Part of a small language model's weights: width 64, 2 heads of 32.
Each number is 128 + 32 x the weight over its row's rms, rounded and kept within 0 to 255. Layers, rows and columns count from 0. Numbers have three digits each. The size before them is the row's rms in percent of the matrix's.

# layer 15 MLP gate, 128x64, rms 0.147, rows 66-127, columns 0-63
090:096094122202130220146147104193117147153165143128056079127080149097085098165118158110124140149136097123102137122100169101199139119162104110138101127143138131194153105139123188110123117115101133
090:187147177068145134139084144162150129133100130058122170157116117143123147123072074117159113134123090119185072126105120178100170177132105044104115160116074144157092112130127086096138137137129153
099:114128141160154125105102111090128147156140137141131171151110151085170098082060103142177083158136138128166104162149107104138075151119123176143104160165072103169066084095117105141161096044164097
096:075096153190160154118186117126116115121110058103149131112121110145115174100178144141149158145138083105125134118154107155077081158096131140165105113145149116159151146242115166134122201138115116
094:124132126119159120201177128115139188164190107093114109137095150109166124139086160119118136098061174109199162158152122121133103158086129104121105081110145198142096139080172138105133132138186161
091:120197106138113190104122111104098057139143109115037133158117139079102107086101178120130107080209170117143175160114125115140145122154139105099119147132117116118142111082127082165155120094185127
095:097158151086089119101080174106134151169135103109085190152128155154133109114127139171129190140189084101134155101155128144126070129153189204107129121140143164152079094162105115075140144141176110
104:097125124119131166174152168107123129175154141137206127129119120086082081117153130138072078119155165124086139129125185143077110080112128129088128145168119075086133079183094064156185137120124146
104:084131114074119143152084182136064144157149050173136138187142145123116147169093173140093055109071116127161162106126131121086109126121066097089161114109109153139087112145091131125129090130105094
095:154166133121093095148057113126144046063133131081106121113175066151136101123139107079096138134167144146129136086218142091133173126114114166117147175157124144132083092128156141170137107169133131
092:094152166095141139115103088090129168123128108122103076133129109161106161134157092158179118180160110130159070081126095159105076150085160164183079148095115136093149130164113150195122114207127102
112:126115151148109122120166126161156105053097100149095114144169123138081096163145105132133106169111095136092138127187115106080132134104113172124069170055104163162101088062114114120184181132080150
098:067154066065120079143107147178132162126113172118159164147107081147146124188168139120103133111164105078143092115127084078131096147078131202130114098142132101148155134147099121090144158114070098
094:113168123199165124109068142169072155156156146166134133120179090097128154124138111109174170106180140092158109135161138096167061082115119098112156114171097122164123078154138143156059117156119096
103:157124129093168141171087158160157176115179121148106103128111087078135178122166151129122091164110117113093087186079101152066125111126158174213151107097178098124148139129134142180137150157166115
108:108085138211138118111048213140102109090149093121115144154160126109135103108076092142166126123087168120154086146170115099145072159115119104147065122155098145141084070137117160120158146134125108
104:135113084111136119155162142122133164057120083123137125139104096117070156082076137108114150139098176098157140131123160113118155201143179198116135104099161121205167152167105110141168131113134199
100:091111152107116116133112163139163115175088092095124112137172089145127132075180099110147072099139072128105081064125153114125077137151162173077126143064128170132112111127115055130115175116161177
104:101152109172088158126105137158155070078065108167123169105149127151132099119132086103091113140154093181096087159102166086042115135165099136072099109145131157172123136131138135138141167121055120
091:115149114081105171112078058169132110146110130148153136116085111095077123124167131187155136099090083122117121128107149185138201164067094150130053109123097063126108150141132130114110153155137083
104:134126131111178165092106140119143121113088146093130140174127146164188154082128156060117157176172127124129092085112094109094112153099063087107093097085083146155086118127063084120126098080168150
093:170184118071133145104062126149164168155131121139127128170168150112140118191075107100155084078136090131146144160148114129140124121183105084136174183156101090171147160066099133139166100089156141
108:086179086084176132185101138141136154174113115097154095160111091185110146171173148122165103117095126109160058141104115150182112157157130113118126081072145097099144110148122147090099126100203109
091:137108060143109090133149179101145159095183110136151185156172150084159079093107162078150174170138080111135111059146162145147146124131111143170109126144108171186111086120066101160123136120125132
103:177107158139116134145102175151141166091042091111131069079109108170147162136091085187116092117175123158131066155106139142148135101099074127132107143130095121163150093178157143176118166090137150
106:075058094147105126107135105119083131122089129116124162120113140121160082113164112156135151140186091054124188141127167151103120043076136156087096118165086143143107145155129127155137167108179083
099:131201128125086110115161008100128147143143128118136099107074103104093180156169146167132123146133105118136088110132118167108128168150158130122128149166058128118122143128106199153172153095172119
101:082042033128152157132111149134166096143164153150174099151098115140097163122169141161114142132116107105126126121114178110141086128119105134119076101174127179087145191132138132182152194147127124
098:172143159080151185095121163102102100060159096107154143130144168097196138062137048153160093146183083099134159166122112089128147166144143122110117151151096149159154120158134092113154121160157111
098:120142112109131122133110133110174161133159165143191225073200157104122114126114113167071136154132118119149178095121093084117103148091169161072147100170120123176130089097128157116121180107153102
098:074097131157130124127109091123170142147115082133177157139121103145126229129104166136072150126162126076077177172166109135143109158083134128134100148140067126087167172109130108160165160074155135
101:159127136108141083120104178147187137087105111096119138159118150164148165142172149127095093201110085132086142138179139091184165120145087116076169126117105154173177119113062133110127168091160083
099:121135088124120079174171147149151111119185075139132143116171217159133136166141123150159108191164086130161104070168052128128128132161136145136097122053108155143113113120148136161125121112172088
096:073101087171135144089189105134168158075107119107084145099112122178119105112143054082139190128125125116061123108155176099147105125077106130123104172167140073099122101118148105133073101128128159
086:073128130172134140161102114088109189154162134080162143131136150081125083157117127089130088157122190152182173128070108176126129152102109121147079162138159114135082051117111134111079113090161167
094:140137065103070114054143125120161109124104154121130138165204147107169161139162104113124088141116086097089098124131097144095200120135164064096079103100121132110106134094116077129145131081186142
095:068145143121145108113134191182170174060145145167133121077144112155104051147081101106071081146130111152124105151124116136119123098140176144144125158160088127146072115101090124129160084066152124
101:199105070103064077158173176138093134108118114070116168127095120122109133153136157104108094194165132158142196126184106145123092100070146131103160163131105124099079148162118161114133130137141105
100:163123140118190118111190175101134142175134072174129158140155154123129153133146093159175185104055060167129087068167149124130095150103161144105153153145113143112102106138072135154181149137132126
097:138079142122150110099108134155121096059142092106089140136135086072078080063202131104153132109110086168147115160133102109087137134154145079144088129118109131158149160108086122169146099211115160
100:138061131123173146130050126081123117114122101113139151117211101188102103144167139132120085117137186210117133137159111086160115160091107169116128141118182165167185151127141122165150117137111125
092:118114129151117141094090165102098153067092102145138084179058125132074084107119131148142180125156061087189151130165136147076069070138097136121089155147127122145082155151125170134149133103162133
105:132123033158138101121158161082124145134123126114118120165157111065124148061123071158069148093164068125143091129121119169109140152111111083143139154110076087084181107100095167122102154122147094
088:140131086129138091157143158045165110160147158115179112123094099082115110160190150124153140129125100106172135164125143103121097184142142143075099041101109143098122170137101099110089170137065101
103:114078097152144170120100130154173163092176155155117177165150109136168193140192127144148175145092107163112154081127158079137145091176184155083151112107119140137158132172116144110145132175136195
091:159158107132100153152116188176106110129136075066116077127077173156136078090137170121142091092170084100152172160128102137140078114122102156137104097130101132159121091076115093094175103173098169
110:087109156136116112099190121089122170132195076074108094172079135094103120170182117123146106149118130119130052172167171140101169146121120128116119140118132093170147142183172134094123169133186100
100:131143051122075119183098126099103134118179106159117137085085144117161094171088148109117163114057092053145147111136137133197154137151109085118102151077131092133121134153123100100078109149150171
098:082138114130136115169132110093155155169154077091156141105189065107113104117156133136185121047151088159134086145120097144077134148115149101104134181203142142158084136094084127107104145084134096
094:145117111148158109086108149100130159136139146093112156092114097188106196120073161148116121097174131177121128073159146142088120177161115123088091103206056130098114170137141171140109070154140132
095:140146093084110148125186062161097183112122183109138138108084131119164106089155092149113121123146114123093105095159172142096090170089147092120154185182147125124090140087136108125183110116184196
102:124125125123141124058103104084176129119190151128174091088131085067072056102129165130154152098143126131086086116083149136131138111084080144120105120142060151129148101130130113155138103156202161
089:121135131131075149087100118094176159152121141145125069106153148183074194106098161187096153153106108177132060122142141183102140166133149114126154127181133128124088196118091166167136135118174129
100:150090116090183139121113161138111073097190167128072159131127083163118143166133124145111165172093113162105132084079136141139072171124142108090129121040147171124096131130125116098077110141066101
110:166128070060187149157123122135069088170169115097134099104124141114122098160140112101103092124154122119153137150116093172119102189096104139112201095111089202148104100091155100135132165111093089
101:101094124096124111117198191077163107106167152105105144142117150110148139126125159072087126145141171115126090112088078150156086142123159080135089073095127055175127120137181089131140152183142158
108:119126077091129126139167199160165119128115110140128156101062111161168126113145129173141085082116108132141138136112122142126104098106181180162078162170101105114112184140140057104208112150175149
109:084134102129172120091073108116134116130085122190089173146112070084105068128086158167097103192143144137139077118110109123066158122112114156106121127115066154104121124094061080082126115123124115
098:142091129128188107143107189044147095138094136102116139144132085130081146167146122120152156139089117111118145065092106164231120100110114188145123145132084139123111075101149140159129178151107117
101:130166119097168120135096164137078130125162189108125143092102110148135197080130107146088192102131068110141130141165177115171168121093152144108194158185059120118099135141131170162134148109136092
102:127206132091161110167102160141094159151142147152073143103148172149167139133084133124121158113087151172125227100128165109079100130138112165074082116098096142088156129103169088147097112136123169
094:153113098138148064153109147107181107119138080168143136113078082107099104148145128124119185154148091115118099055117141087064142144163168044114124154161133144111107139129084086089149193132155126
# layer 15 MLP up, 128x64, rms 0.139, rows 66-127, columns 0-63
094:153163172186161145146043149118174119102122109114086100114109111178122132117130166093147122123119176148091164069083155072131148122138179122135081128160105100098171106187146119146123096136091067
098:078127129164170114144157164144177139126152081132147129175113122143131095136065090134105142136102107091135135169177125203142158181073076076099166124136050108107125132122143102126142079152182141
096:095098103145153084123123108127076157080156157187104107156122122115158143204091075172109089162117112120149152103106123067164147196111116111169096152173087094151117132106136117067158127078131104
095:080063163085130169151116161116176114168109098179089131164127099079072090151111144110100090186163155135142115100102092167126089082181128109118146128156105135147130090090153079107074112111141096
098:127121096131117104148189122111104151100128085104102141108084165144118066136125137109165143147122022153169186088130152126161099148138075135155190121098122139126141139048147159083148168099145110
099:151085167184117080126179129153189171134162205098131141085168134129149165185123189145135153161183117139151147136151139110132146155174123137174141172116078106106128193114127131157128087097126110
103:105129110106143184147164119103124129111166100058159092174126104079149118074125133155106170097143129141081099089126169105127180169173139130056124089168137152151089132124104047092115132178119145
102:163109141090150097122183198133065114179152152110138153143122105104101200142134152080148103042208141144125098157128152138105155121149138124132139143126102089134091121098083132090090079149168138
106:146130065118070103143151109141176146057145152159139189181118122143163149100091134139093113089099149132078109122138095101113119158152064132101146214117099134109139121119144161129172134183125063
095:166099113095145093087109155089073119082149179111137141118185097197115123128156149134176143078179101131060104150175149133118118139064124148056155134109129146133141159151162124145121088087118083
092:110076153120188081068145156121182152157135076138108113159102126064123125115127152178131102086134130130167112157175112144180131137086148116184199152138081113067154124110074110139113095110149125
104:103097102155186092161120138165110183166126134153106116184146179145115139185080142181133090107160074123098147141183147143155170155115141137155077111089144150052105173111154120125092168158107125
108:166145159117126150085141139105126097062112041114102127147117183172124145177209144141192135145181120154134129100105114096107085097130086097154146130160151138094130096117111123157115130194071137
098:112202094115112133118179129117183100144087115071144167090135154087098080099122094136101139129172130064118145163101129163108111170171120151107096177092148132177155157203164129158139090115110109
102:130112134107078173166108120117119113145103161089145106141130076100119131134165099154137109141136069131172133154099085089138125177156177118181169138103157151099158186157123160169104222176175160
104:133131132065111139156157153082111136126075135083108182157137044093135136134174112101109061152169183148120134107065115152132120121146104074149145128181156183163120160104142086146087143139156104
096:061149136120083125114073113120161082113082149177121141124174148109149134094106195136170171132103178217126097148115140142102089119089148086135142093104139075136161148105130121178073166115115122
102:200130097082117111169215095166151169126116126081124149147103121144118131132137097157085053145146183122109160069109120116159142098074099147088166138124074166146139121108110121129105109135069159
105:185140140148147103129141115155153148085148130095113177142081188168200180156123146133115119097061131094074126106146138122143155090121088137167106152152073116069153105095117108148076127174182123
086:095137165130125150189128099141098123115118180112149121135141094106125159192148116138139163151132144087068126120199142160211118083118147071115102148101093066141167171151095098134094142097157075
105:157140151136148123150146107161179086140113102147145137162159104170186219103146150143149109134108086135100096160182132175138140106150203162132102117107136147201153148126092090098150147094141195
096:175108163185086118110127158085124119149124048131174151156150144141076124058182153094124152122111149146174095153075140098107166202079134125120129110093154130052099128099109143121138132127143134
110:135148096096165110073173185120135149124185155161179142194090148112168119124156136032140151108136126178121105119078145097185098104137139160144121080082140104082138117158108113141092112103153134
087:147081121112118184101099102043082129172108147123133096118131129137110141176125082143105083107117127137101116127065139125076091138169102091095180150148089119091115163152119194057127164167107113
102:104165114134117072142141090176118162114114166152170188174148082113108143140083135120176081119120115157062143097186157112101141162175169109132143170157079097138113135184073090144159143142113093
107:135140122135073127087128182104205108094062125155089088187108139149152136130142087117090103130088141148115137133110144100118137165099134140134122125183139163111071107087037130194127094109155100
095:089132072071137124130159150139146174108092092129165122083154145198160157179110122127124125145105179143127117144116095141078143151117187181056105138115201057116133119175148104143118140132111157
110:136152110128137048073097156135144115127106192127155155168084070137130117098177073155178159106141137090093095124100128109097129143067151126173113119153098138154071112102072121096128163150142182
095:110089121083172213154103139064143093151100163167124137127159145114165084140130130132144141109148130160085076106105132116111189121109081098121067147145145136201147090134099184102108134127147068
103:164117146148129121134084191160148158179128135124173166093172111093116115167164159179113147078127171110079184091159140122148175109090153158073154120180120085141110115154080113164169100081141126
094:145143072123139148123173062087161121150107155120176089165138161094052163119144088110100125132110140082114130102156123183122138166125192116064132167155129094120115126147166157164167105144081185
107:117154130154148169129120134112180174153148143142153131139116000124112144109117087115141104105110102059111120103129112165147123130150154126156125122136110183086106128202113109158097119131057092
092:124118135119135108114100150136170091113132152183101147166162148177144113107121067130189114111162118135123122141149069119127106111104033089153181188103100178102084136163165184105125130071129147
101:122067117072140189167119138174175091138159121166126119163103084138144175085105126178087148072117125087074140101120181085077151097109099086158124147136135182142082148126083141097130139152131126
092:140141127158120081153102170090107038144114129127136113133124102140087115058117078140146138174139121122123143148133123126161115181075105186119069139165159156191131115159142097125157183197098095
098:124163099173149118155144153189093148162100072142121177095095138162161115070108166148131105113150114111127156104142136112082065115142088180121199115143094122157163132126124187132152045156095135
098:153148141109157075104112065116174137152114108096162101181141099121105120175131160143075208126135156045081118160081171078147160115161118141125123082101109138109078154081115135151108141148153144
099:144074181135125166174086073111150166136140126099139101079098129126141145127156099138133170130054121089145170161168206159111148160159123170110134165132169070147162137096078100158173128114149121
105:119175144122167134064126099125117136061090172179135080180078070146115134111120125100084171127110144157128146139133105090155113113138118139107081105175136095117146116084179132112131219118102184
100:173145091142085096165128095121094110100135098121161115162133210163129095151131163083126112144129126094130175139207159169141056102170118139136165089116148147124107190131163135139106161169065124
098:148183130104140180177085132157090113097155122106127161121109184075124160092095064065126129140135158082099136154147065150127150103106165138162152141127100174151185108113133106081195108106127099
096:163161170171145105122083087152069174143128097111072095079114115104120137200079172107150138124094129110110154083146058131137171140115092121105138165145128165072110136125088188142133089139103159
103:110082174106106090116141107187042124100159086143072143129120142093152154132097145119145120175105183076109168139169140097081162140092143066148125168146104083161072140113108108122145078117134128
095:100163104105139070106063124173095109111111125123148114043194129153119142143111160176151061208095107175145141119121137140102132144106115098105116112119156145102148101111134111138129132060079073
103:097151067169141187149136145152160172114092125203107129151124116186121104141126108178144134131090148092117192121091089127131151182164106149029153103109149141086160163132085137124128121155117110
097:128112086107139148139102141075122123104145098203145157153099159160189107122120148174159095100096115173099103123134121122098167126121120127069177118202179207114063089147155149107111142141115105
102:188148140133193176152155122126070118137096153153090085160111162084183125150152104135118155090110075157071081139129140142162138168130126162152149094149097082062120178108175149142156161142135160
090:133133043118107092125111071107083154108110197136128180101085107163139128161123137158135161102121093130168104106118173126126131116179128126101086094165154145144136151106172137157092138038193103
097:081124126074120125122182109138136147135103116183138157091115120125119048116165074156172162146132119124123134064191111113173110078109177139171127135157088150107145091100111156124166118134192190
097:081173153137104130111124145109094059121080166129130120152073151082167136096056129130194139150142157126157144072113108115101115165084124094109104105092091101088115091154154165121153081126199147
100:146087140159173129092125163186099113193124134133141123149100161132135076074083134185126139114180154107143142102140117173129146149083132128140138127090076183135067088165114163092114112100080197
099:157114138131129147115115153180111135160163211143149115106168085142129152109085113142079181057147178165085131142119134151116101121150057098069094133142068117166127175119115108085120137092170138
087:146116119099098140095041144154091174110131134139140193146104166177057106114150102152165157092158094196147109119128161154070111124102128143155172089150118130137096134153087099120101091130086178
104:120123127118122146151127152189124157109088153140103116121093142081150168114206142141131174217117126147090106121076169119110135105060172094141056180110170117121136132159102097175112095138104101
098:127088123054113116171093091194096117160145129142117106128126183143165107119147115139110138089140124191082064068107164152171158121142162058131109146144142068176146119125138155082138121149168107
097:117147163130108115159100102175140229130124136047119088079122101124160124173091132190116116103212113108158139156147131131112119121128130125165133170173063101095180090129134143127115164130143116
101:123148164152131136105114109135104150110170197141121095108161148190177185173134173127123104067142141117122144132084096140097158151157134144124132129159161138107121131170187199095171078149092204
104:151098172114138108126058099103147176178186134142120143184183109176152117122101092147097137140124120153114156109153118141116076123178130195090135192084168091075145139128156190130143134142094143
093:057085055152140138112176082131090119109199115086073104148150138103111124111136124120142137147093103089111096136060129094100103113112123156180136085079139146086112061128114132150107101121174159
098:095134110125131117124123126139130146153148125111165080195038174090160132132098146204102106121149123124052106120109140154115143123103123174162113189165110110177108120158129182128169153201120113
110:139061135172106121162101111164129195158080123077132137132141132107132131105157161109111122063182141095147193101088120148145115091197159140154126107171131104134134120179134136066146169112182172
095:142149162106141173140167120162111127122174102132142141169118063128166123149138150147134075129130133123131134113146062177077107157171121161141082051085076113154071080097101158105113162058135143
# layer 15 MLP down (transposed), 128x64, rms 0.207, rows 66-127, columns 0-63
092:126131117131179141065158098098074108116136190082161128087126112126168171117172103110092131117150103151144172196159131113095166194175137153100175137169102127140127097170096178151186116113139122
099:134119143086135143127127084129150129137109164100112123105159139159134145096165129130141110076103127147192163061123189101100164074165150130193082136168177124154083102122175191182093154141139081
099:136094140156170090178121106118119154109165207152143135133066125166115113154132127165107173166126203159097132100190164093191110127140166097153123093096130078132163132159168123118107073094133145
091:049179105141135130108148131128139106120113127119145145074124143150143142168147096095169168099090165101207115102148125129132144091206116099178124111136054098160094096124054106171124109125101108
099:091117096115080148166081128187147093101125105102073085203135124142145119103095147096170135184159064110151072104171083120102122150117081143124091174089098170078151142111106146110147141142124136
106:141164120151140097122096107168131108123122114135160130127060171102143123082104105086126195123099115097133187121130118116206168175070061129153117126067126163154101115133102115091081154165118071
096:144130142124085177093185129152174120142168088088082102085081111107161095111092146184065143149134096152165147094180152112122141121103121124124078180168132123144105082156068170094160098143123096
100:104159152211112165118129138167105142124141096123082131153178171083126137153148051118111146156162087099094124093177163096178096162132106143143113093160140116147169125104166151098089149134061078
101:084131040140090117132112144167105147142129135067146150167181106121118120138201158167134179138091092135121181082071159135113088120152116067090175155147153147120140131167109165089142128118087126
092:114123067085094140134076113117160167108094154179117155112126148089136084170178083116146176153095080092136124138127114111109135116151097136155125094064149172113123166162195109110124178105159202
100:104110093149122096086142126081125149179095107168104112114094100127092095122165135166208109173121095105142184084110141111109129150130099128166161161122134116083182087128131097057061079128169112
104:119142175130163136196182129090142109133116132164165148087124068085100115083106117081062155144146147117161162133124160052123139126106136120144172100108094077153103074086132128128118125072121190
106:087115143141078171143086126106123117150112058144088132115151114172114162112140125153173170084103144147177054132090147092160120194133103109135088144160161105126086113142113156133220140112079116
099:107113139123125146168172153177175106123139103125130149114122107138122167150135116143192171152051076162148125200141171110142095139096179119189071134088117164124181092148137107092147124104115191
104:097159067106106134119116117128112091190126094144100063180159124132075114134136123178133107044103083163132118132110119112146122140093147108159096127146127143172112183204138132072133099184172118
105:157116144177116121086091133167109187055145127127171152135160139138133170104078082126086136101140159086108092148168097112122112164105112136100141143217092146131114074150128134139063102157189140
100:152124152120187106176115181156068117082133160094073094119112114127071163099097105163090109085122145130108179147166159100087168200119134113155130169174139143155141121128103074063148132133124122
101:157106108120162080172128118133101150101147117078148138130139144143091158118126127147141141107160081180052170094067137194127107176108142185099140151114185135129107096105174181129118148081065103
098:120165122145115157146110126108099126113101099182153127137142183117108093182145099094103159202129140176108112166100101119070110195132113141071173150151139088158119135137191123126156164187060121
092:094119124165122056104106131145176092140115088095198105118168083099133103178164108077143143147147099136122105124100154154094178105162129199094135187135137096095160121131160144085121131119202153
108:091078101086151064145137124148156119150069125144169106186132134095113173141151106116110158089108153125148190171141071143107085114143141131122142150141154093187156105169158085156135183073179149
102:122123151115109106100109124114115118120130141139150155088064138067122174134179117136138135163134170190123198113157107185184121168143105133143053116093138110143156127148204117125082097165088186
101:148144089158130116076156098162092116127135140147148152228129130097121142112163200151110130106070073125093095087120152133115080149129122177164144135156126188135140113147098162095143177128068085
091:139154134159112076185131126130132123120140138148115140157128078093112126092173159055133079195158054149127152094138144144174089118114130147139156097085178091085092078172096180095139106115118101
102:151150107090148137094137093181091102120135078126162033170125151108115136163159178117095110178179075119115092158117087177169114115118184143128141145155192130075138109151155158105107154128141130
104:174143161090135120155125142156199117111122171181115109172158157119094183153135140151092135155102092103095135150156097132158085129119159164184179145165144193193110160164118149151089133184108100
101:121138058028156128171169145167110146130107126156097127120143148122169187189089158123146161139134129117144081125140109157108144132090205150060122169106113078116112117123140149129114127112177173
101:144100178171104132124140069101108140161120098095128096176147147116151142106085142059122188176090076106111092099095117153111093089160158138087151104162151135176134134131170163100181144118054136
096:099118178099111139143046122120140122146150157070103136183151075086093125113116163087143109091097161071089108162060107137158136122106163127132161163127149172094126140121141069173099093171121090
109:123121125086079124126172191163151152125142121172117171077133114213110146108143145156150141078066144083125148134096150106135199098143084134098169099162114106173157096177145098101111163129092140
095:083164128145127160140164143162163109117125153128132125092064171104122149176155066148171104080109081111062122162117142147111181100126104163149103128141176078179106085098141182188150128160125147
103:096078132068132102098157122164104107135160162153123164123136114145188114144090113111193028116075161092107080130146130101110106117143130078130105124146183201133105152151105133127178153104155135
100:119105110105167130126098154153135136142143144126160147079097082081110120103131103146132177077136159114084158134081142124118117135110059094164177181140126075065166151173094123085114060112058128
091:142145114062106105144108116096077190119124134116102100098104095143125081157150154096116072132151159204197136202127124164126132101173135105061104126112153130144124101079163116123162181136104103
090:117150117156166100141141120158112117107146080128137141189099131151145138116125122069084081100123099121098223106043122135037173097102077111120182102105086125134122135121121139135128106124129082
093:128136103138151094130122139124094143181136085178128170070152161108100131164088121146075113145175178127141163131130225118118105127123109074103116153164094109154098120161144207181081139095145137
103:108059153076106101174086097138134115118102142109180069122122081128093104172137104127157161198122147116121143164177129149159114135119095103102111140126076164124157175114157208087134179126112168
102:098099117088118114158097104103135111087092153084156138112089152145113199191070143115123140140166110149082103152124209191110122141133163160128124160096143104140138086192096144154147199122100117
093:043159092183113178116145146145165132081154115111060090117136126154151120161183148140135107090123136154082147115146103180125143173149155075148118126078139100190107194122129150156170128137164141
102:103135119174160116140116112178117106096114166165190179170098143153195101145141150123126125165184183159152097136147137163079125130123146173181193105140104176164141121171147101103152070154097130
103:117139160175128155119095115131088138076094097132083183164148179178093086130125121084168179092147141067106092110139080181125125168107160137098173172089077138155169172110123129145144122113150169
090:138152134104111168191159149171099150170174102163139160128108142111128144132124145148080140161116140195161111095095094099149092170120130095156108112076149204081137125140171170158168128184178174
099:101111173149136137101166048083134171146158077161119163145111145096182125118086083178155047114085132132090072146097168148114124116115112105101122133071112145113124147115144166101177143176147147
093:184103131142083106106155148129140112156125168164087118153096124154128110072083121077096112181173141128137100139142053096143129069106168119081109104127144188169146119128102113091140175139146044
105:138113132117188105132161107158167141128141116102149153128104099124113135111148158138192100163119115108069208205099082134155155128068119179129118159204128133122192087155150124147123103082099115
101:074184117103126131077138124096142111145180138131136163151105092194067113120119141191140124151154120164119083104159087097119130114107096137207165113172137153135111142116156108189197143146109077
101:204103149199117128131126145098099149135114139084152123120144192085119150145145170148115078074137103126147143119171105150128067107127140192153176184139120153159154061102133139101073122116117181
102:098132147089158115114210167186122161108184125150119179110137117149116110161128151163149191079104153133182154145125113137174129111094133078115096065133154117089149167125179089105101148077091118
094:069156152120128141115134134091124138126049099144152133156109123213143118186109175085158128137145135100089119117133100109084172087154133144096123186110169145141118188163083177176080147101156128
095:151096181072103137092161162141145153130126079184137157150105125159107075137138173142169185099090164094147069122122141158141128170117142201199144111127134143134111140180139086128080117109137079
102:089079111152087074122123126115116133107113107158123143160116090140113116206148175062160149140080126193126189131130083113168134090167125163131118122105130085144184113195129082123113118166102081
107:148131155102095106186136146160071091116160164121129110130159081122091176078121103117103139096157145178151202085094148121124082149118125078170092173111168106122153186120114106137112112050126102
087:069084116133134081150143123098102152123067129144145080144137057117131101120116105102068113106151170075104156085124146116107116109143070121096120145102087154126158135100133137063048168109067113
100:144149101156088154125110130078094101073160146112107168145123117134107128134094075050084153148155141131165135074139145082132103166091143188132160180097163154134140157159169064100160077115089146
099:159108125054181152139136166161138146135133107150139165117178125131066141145110148080109089155163084076145129038181157125120093118130121124125114168149168136124112119072081134143050106142149153
108:131116146147147167130171085093137126150152121145185128081102114066173113120132228123115113121186132171108106147144152162076122080063140085113078105110147153166111154127139130140126161158182166
105:192154122115099134131172093104113117131125190211137135150159065160124113078108167098115081109101150180147104118126174107119133112166121086118140099120150095180118094123097169057065115114136121
107:140086130091103174137191098125132167142108127117165097123202152164145131151181139139104125078088105110114131097150192147154119107115114117070167084147055096134116075144120142170084122106073160
095:144089131097197099098096096144135097176175164105131089080163170136082123136169115139150088123133096121167143128149054120133141101146187136161130086165072104123131122140095140169041137158137117
105:119122102073148139153151175058119167113129146142118125166149082120196179127105188123149091103159154178087162101189114129145129102122182162105110171155128172143098123092058105120099087120138127
103:106179121104128110115144119193116087128123128170133084104104142153099139150036173091069129147084128167144150089185147147162121121096105102094136121124120163113140116121202080103075145164095170
093:122134089165145117132115141131102142163164125100094141102116048059118105139122182142084134064153088167133172090109112133047153143123151075083106137127094120146138111080086121111135129129205159